python train.py --hidden_size=192 --num_attention_heads=4 --norm_place="pre" --positions="alibi" --attn_scale=0.125 --bias="all" --tie_word_embeddings=true --init="normal" --init_std_qkv=0.0246 --decay_shape="linear"
Each number is 50 + 10 x the weight over its row's rms, rounded and kept within 0 to 99. Layers, rows and columns count from 0. The size before them is the row's rms in percent of the matrix's.

# layer 2 attention value, 256x192, rms 0.0992, rows 72-97, columns 0-63
102:53 64 43 34 58 81 49 51 56 26 53 34 43 35 55 32 35 42 43 33 37 48 43 43 43 56 45 59 45 42 43 64 51 44 45 36 49 47 61 59 39 63 67 38 54 54 43 44 51 49 47 74 46 57 61 45 59 59 52 68 56 46 56 36
101:49 52 49 51 49 57 70 43 64 47 41 49 51 61 41 58 56 43 67 40 33 61 63 66 51 53 59 49 53 62 52 43 66 64 46 44 63 51 29 45 47 51 44 46 46 40 32 65 50 44 35 40 60 64 38 42 55 39 54 53 43 55 33 54
113:53 44 62 40 48 50 53 41 45 52 64 50 64 54 43 29 62 57 56 48 61 53 48 63 43 47 56 46 43 57 31 45 45 52 45 63 48 52 33 49 72 41 36 41 57 51 58 62 39 42 57 63 53 47 51 46 50 38 56 33 33 54 22 56
107:46 65 53 46 62 43 62 53 49 27 46 56 50 62 48 42 56 49 52 59 63 36 56 62 47 48 39 39 47 57 49 51 51 46 41 49 47 53 40 60 54 51 54 26 51 40 45 55 54 57 44 51 46 52 48 58 47 30 54 52 41 47 66 60
111:68 57 63 44 34 43 48 59 48 40 39 60 52 47 39 69 41 53 42 46 45 52 77 57 44 53 56 38 42 60 39 58 52 64 68 39 63 55 63 46 48 62 57 48 57 48 32 46 59 55 45 60 39 43 49 43 57 54 65 48 39 64 34 47
099:57 51 46 44 58 39 65 59 50 54 34 57 25 66 45 44 48 55 49 60 58 45 50 68 36 39 48 50 57 42 46 51 62 46 60 42 40 54 51 55 38 54 65 54 45 75 53 60 59 49 44 42 39 51 59 43 55 72 47 68 49 54 37 37
106:56 27 32 52 55 49 52 59 54 52 38 71 46 51 37 53 60 44 48 56 54 45 50 52 41 28 65 59 43 45 42 51 41 56 45 60 39 44 53 66 32 57 44 49 49 62 47 40 46 59 49 39 43 54 50 64 60 53 48 38 62 52 47 34
106:22 65 47 50 28 45 56 57 46 45 49 72 33 56 57 55 45 52 70 29 42 40 52 52 59 50 40 63 48 58 52 45 43 39 26 53 57 63 54 67 49 71 50 49 52 55 53 37 37 48 58 64 40 52 44 54 43 44 42 44 62 63 41 58
101:49 57 67 45 51 72 49 53 30 46 53 53 66 64 44 47 62 44 58 32 47 54 54 47 50 59 62 48 49 69 48 38 44 41 45 49 38 46 46 40 70 49 56 31 31 50 40 55 61 48 50 48 46 50 62 39 53 46 53 51 41 71 33 54
101:34 53 64 38 58 49 41 40 42 33 52 45 45 37 42 34 41 45 39 67 55 72 38 48 62 58 47 46 74 37 43 46 46 57 58 43 50 42 62 47 43 67 55 53 64 42 38 48 48 50 53 57 56 51 47 52 55 70 54 47 74 54 67 47
117:35 49 38 55 55 49 60 29 36 47 58 38 52 41 32 50 45 43 52 43 55 54 43 67 47 58 51 51 30 39 43 48 57 52 33 33 63 59 39 39 52 55 77 48 63 55 50 46 47 43 72 53 42 48 36 56 59 54 47 58 64 51 45 50
104:63 57 62 40 45 55 53 52 70 58 74 38 39 57 56 38 40 42 40 48 42 76 73 45 57 51 43 58 64 51 77 69 50 33 44 40 44 56 40 62 68 55 56 44 41 49 46 46 61 52 57 47 55 61 63 37 52 36 43 57 37 49 45 51
100:51 58 73 39 45 56 67 30 48 62 56 62 39 48 38 43 63 59 58 57 58 54 34 38 62 44 53 46 35 41 50 62 48 58 78 50 61 59 63 54 36 45 44 44 48 55 55 53 31 59 58 68 41 63 51 50 30 36 44 64 62 56 60 53
114:35 58 51 48 79 54 58 57 43 61 60 44 52 45 39 48 59 62 46 39 44 51 43 67 62 37 35 49 50 45 57 59 50 43 50 51 56 44 45 35 62 33 57 40 57 52 54 62 42 53 37 40 53 49 44 47 49 63 35 52 59 41 49 43
090:54 57 48 53 50 57 51 55 51 52 58 47 45 63 50 41 52 39 46 37 33 70 59 33 48 52 42 53 54 37 53 52 45 60 53 68 62 36 45 39 60 45 60 43 82 36 55 42 44 46 47 41 55 62 57 45 34 49 38 49 40 52 42 59
107:49 62 61 63 34 36 38 55 38 42 39 54 51 51 51 58 51 49 48 43 65 43 65 46 41 62 43 48 40 56 43 44 56 45 39 60 56 40 59 43 44 48 52 73 36 59 49 43 67 68 39 58 61 34 35 55 55 50 59 59 61 50 46 40
112:41 68 40 37 40 33 37 61 43 44 49 62 52 56 40 42 67 79 35 50 40 70 33 50 48 44 65 28 65 58 55 39 58 54 31 55 64 54 60 57 42 57 50 65 34 53 65 49 44 47 53 37 45 48 61 50 43 48 67 59 53 45 32 51
115:34 55 37 47 53 64 41 47 30 47 50 39 50 41 51 53 55 37 52 59 43 45 53 66 41 44 29 47 37 63 55 54 70 49 43 52 41 61 58 64 35 56 43 39 50 40 33 61 53 69 50 61 60 45 59 62 45 41 53 58 64 58 69 51
115:58 69 48 50 39 44 52 68 44 58 58 36 44 60 47 52 39 49 62 41 49 27 53 56 59 51 46 39 45 64 56 58 36 37 54 35 45 39 58 39 54 30 32 54 57 52 52 46 47 52 55 52 55 50 52 36 45 47 44 45 43 57 47 50
108:54 55 63 45 46 54 61 36 42 67 53 36 64 61 33 48 65 33 50 62 52 89 37 45 58 58 37 36 50 33 53 49 53 62 36 32 52 34 50 40 63 45 31 53 57 62 55 35 42 37 43 52 54 64 73 54 46 39 53 61 59 61 50 57
115:33 43 50 42 31 56 38 44 49 44 43 53 56 69 35 55 62 47 61 40 53 42 40 48 58 50 43 51 57 66 45 43 44 62 44 73 41 44 68 60 36 55 54 44 54 39 53 50 54 34 24 42 27 44 45 40 49 50 34 65 43 45 60 53
097:22 55 38 42 40 49 47 47 34 61 80 48 41 38 48 34 66 42 49 58 50 42 41 61 52 43 49 43 54 52 72 56 47 47 60 51 41 56 39 67 41 68 46 44 38 47 44 59 59 46 66 69 48 49 72 59 42 48 54 38 59 53 44 42
109:53 44 40 53 62 52 60 52 45 71 54 49 40 51 44 48 58 49 47 35 62 31 34 53 48 40 55 50 49 45 49 48 74 30 55 64 37 69 59 45 56 44 57 62 55 36 54 64 41 50 57 49 57 41 48 45 49 54 36 51 46 64 48 26
097:52 39 65 50 35 55 42 46 35 50 43 48 55 27 50 62 64 73 42 55 38 70 46 64 65 51 62 39 63 47 55 55 29 40 53 54 59 52 55 33 38 53 43 51 50 60 42 45 39 64 60 50 64 59 56 65 43 50 58 41 38 61 59 50
105:53 68 51 54 50 44 58 36 47 59 36 43 50 53 79 63 43 32 57 58 51 67 55 52 34 55 49 46 66 37 48 47 58 60 40 26 46 50 52 37 63 52 43 50 59 43 65 34 46 43 62 42 45 45 45 54 44 47 41 47 63 54 39 57
092:53 55 54 61 64 64 43 63 40 38 48 53 53 52 31 51 36 39 43 44 64 58 46 48 49 36 48 34 44 31 66 41 59 29 50 41 22 47 49 51 40 69 74 49 44 48 62 35 52 56 50 71 39 63 58 56 39 59 48 56 48 38 41 56
# layer 2 attention output (transposed), 256x192, rms 0.0906, rows 72-96, columns 0-63
084:45 24 53 67 40 28 42 42 62 59 47 63 63 64 47 34 58 59 53 48 55 60 47 69 47 33 64 52 54 57 54 43 47 55 61 54 56 61 50 49 57 39 31 60 54 39 53 72 46 46 46 35 72 28 58 62 48 40 75 36 58 41 35 52
105:50 48 55 49 63 66 43 48 44 32 53 57 59 48 61 35 49 56 32 42 49 49 78 33 56 53 33 60 39 50 52 57 36 44 48 51 37 68 48 46 43 37 71 63 46 29 62 32 64 50 56 58 46 38 59 45 58 71 45 49 58 65 48 54
099:55 63 41 63 41 41 48 46 52 44 56 45 37 45 47 52 38 40 56 50 40 58 57 57 61 46 45 53 47 51 55 33 55 55 42 44 47 46 39 60 32 66 56 35 44 52 43 52 66 29 54 40 30 66 50 47 65 53 72 57 50 55 50 36
100:49 54 44 54 45 63 52 48 37 62 62 50 50 42 57 41 48 64 38 44 29 56 52 44 52 45 58 55 42 47 41 23 55 59 62 34 59 49 45 63 49 56 41 49 50 61 37 52 58 41 47 63 34 42 52 52 58 75 48 43 58 54 35 47
104:34 52 51 60 55 65 45 42 52 47 39 52 58 39 63 57 56 44 59 46 51 51 42 26 54 64 55 58 51 54 49 40 52 52 51 55 41 38 45 63 33 61 52 65 46 38 54 48 39 54 48 26 52 54 57 61 48 41 51 31 56 47 61 44
094:44 56 58 51 27 59 57 52 59 52 46 53 57 36 54 50 48 46 24 47 52 48 38 44 54 51 44 48 45 64 52 52 47 67 55 56 61 40 43 57 60 39 31 45 40 42 54 58 20 47 51 38 37 70 45 56 45 43 56 34 50 37 58 49
106:44 54 48 52 49 51 56 54 47 44 51 35 50 55 69 52 41 63 41 49 45 54 62 57 38 50 40 30 35 44 52 57 66 44 47 56 51 64 44 50 50 56 48 42 65 55 48 63 58 43 47 44 59 53 41 55 54 57 53 48 67 72 50 37
095:49 30 42 42 58 57 50 44 79 44 43 35 57 58 57 44 52 50 38 67 63 53 56 54 50 47 59 39 51 40 71 40 53 53 64 58 57 38 44 50 48 38 46 54 50 53 42 53 58 40 49 45 57 61 64 56 60 57 40 57 49 48 51 44
095:58 54 56 37 42 41 52 57 45 39 55 38 62 32 61 44 37 58 43 43 49 54 54 55 63 59 49 64 49 29 46 31 55 55 47 47 49 58 46 62 46 61 53 46 55 58 45 35 32 36 45 54 47 62 50 65 60 62 66 58 50 59 70 40
097:54 38 43 52 54 55 50 48 59 60 47 52 51 43 68 41 59 53 56 35 50 42 37 45 51 41 60 53 27 52 59 58 46 56 47 46 39 52 49 49 62 37 65 43 34 72 46 51 52 59 46 54 55 40 56 60 50 43 29 41 33 46 55 41
097:57 50 63 44 66 35 49 54 68 37 48 52 46 74 50 46 58 55 69 65 48 38 63 42 57 62 45 54 44 52 59 47 52 45 50 53 46 61 49 71 51 53 35 42 29 46 30 58 54 40 30 48 63 54 59 39 36 62 32 60 41 54 49 46
096:62 53 49 43 37 43 58 49 45 51 32 56 53 44 56 49 47 50 77 54 53 38 44 51 27 61 61 48 38 45 21 30 38 66 62 52 40 61 50 52 52 33 70 64 49 33 46 45 55 47 58 71 53 54 52 49 53 56 54 45 27 51 39 50
101:52 44 57 40 37 41 43 50 44 39 57 45 54 55 47 73 48 63 30 54 60 42 61 53 39 55 54 42 52 55 34 58 52 57 30 49 43 57 41 48 52 64 48 61 62 48 49 46 54 58 57 25 53 46 61 64 56 55 59 40 52 56 34 46
103:62 47 42 54 34 46 55 41 61 48 31 60 46 54 50 61 35 37 25 74 55 53 54 50 55 42 48 46 57 60 59 53 57 62 45 47 63 47 60 50 30 47 29 46 61 52 38 53 43 50 51 56 45 46 46 68 33 57 43 44 64 53 43 49
085:63 57 41 29 51 28 43 35 59 59 61 44 61 37 45 54 53 48 63 54 57 28 48 43 46 45 58 48 31 59 35 36 61 61 62 31 61 48 38 48 38 59 44 63 37 49 49 52 73 55 39 44 49 42 50 27 57 36 60 43 67 39 56 57
102:68 42 46 52 61 44 65 58 72 69 48 60 53 53 46 37 55 62 67 51 44 42 13 43 60 52 54 49 53 43 34 37 45 42 50 57 49 36 49 39 53 51 45 51 78 55 42 52 63 53 43 45 41 55 52 45 60 57 43 51 36 19 66 45
101:61 39 65 57 30 57 63 58 60 64 47 42 59 55 68 57 57 38 62 50 67 39 59 46 47 42 34 73 49 43 59 52 42 49 72 66 46 44 49 55 64 54 58 44 63 50 33 68 65 54 40 35 29 60 44 65 48 45 57 45 41 40 54 39
100:56 41 71 50 57 37 50 36 59 60 53 61 56 53 48 45 48 58 45 50 53 57 41 38 60 42 55 52 50 45 47 42 26 37 45 60 45 34 48 42 73 38 54 60 48 64 73 55 61 47 56 40 55 41 39 64 64 67 32 35 63 50 47 41
101:54 43 47 57 44 43 62 46 57 46 42 56 59 39 60 45 67 49 40 51 56 67 45 53 47 39 44 46 60 40 36 36 64 65 56 51 47 33 45 47 38 70 60 47 35 48 57 38 40 58 59 31 45 56 33 50 44 51 43 51 42 36 54 67
099:55 46 40 40 55 46 40 59 74 56 59 43 56 44 51 49 48 58 48 52 36 42 53 69 56 55 61 46 45 62 51 37 46 56 26 64 58 71 34 52 35 54 50 54 59 43 42 72 35 47 52 50 64 34 35 47 48 60 60 54 53 53 53 59
098:60 62 53 44 48 52 62 37 41 73 54 40 44 36 47 47 36 54 35 60 35 48 46 46 58 48 34 60 40 57 46 62 57 37 47 52 57 42 49 47 62 42 42 46 62 54 64 58 52 58 68 50 53 65 54 47 66 53 59 54 56 63 54 55
091:51 56 71 53 59 41 44 48 68 50 53 51 58 36 36 56 46 51 62 49 49 57 57 45 42 53 47 36 57 30 39 53 51 44 36 53 59 41 42 52 72 41 24 52 71 52 75 44 44 42 48 48 60 68 16 55 43 57 50 54 39 51 48 50
101:54 41 50 57 62 47 39 50 46 34 72 47 45 51 39 49 47 64 50 49 36 48 38 48 54 57 47 44 58 55 43 53 35 44 60 46 51 33 36 57 60 64 41 55 43 64 48 31 59 58 40 53 43 64 40 56 43 53 39 62 49 40 32 56
094:50 60 56 27 49 42 60 53 61 67 53 36 66 70 56 49 50 42 50 54 55 41 65 41 47 48 42 64 29 55 51 56 61 55 48 52 36 47 38 56 57 73 54 35 64 38 62 63 65 35 41 52 43 64 51 61 51 39 59 53 58 59 45 55
091:55 49 57 55 49 49 57 47 32 41 55 53 50 43 33 58 56 54 55 64 47 47 52 38 60 54 63 51 46 64 54 56 47 42 58 64 69 65 46 53 23 37 53 48 53 61 54 42 38 51 69 57 61 50 43 45 56 44 51 52 51 48 51 55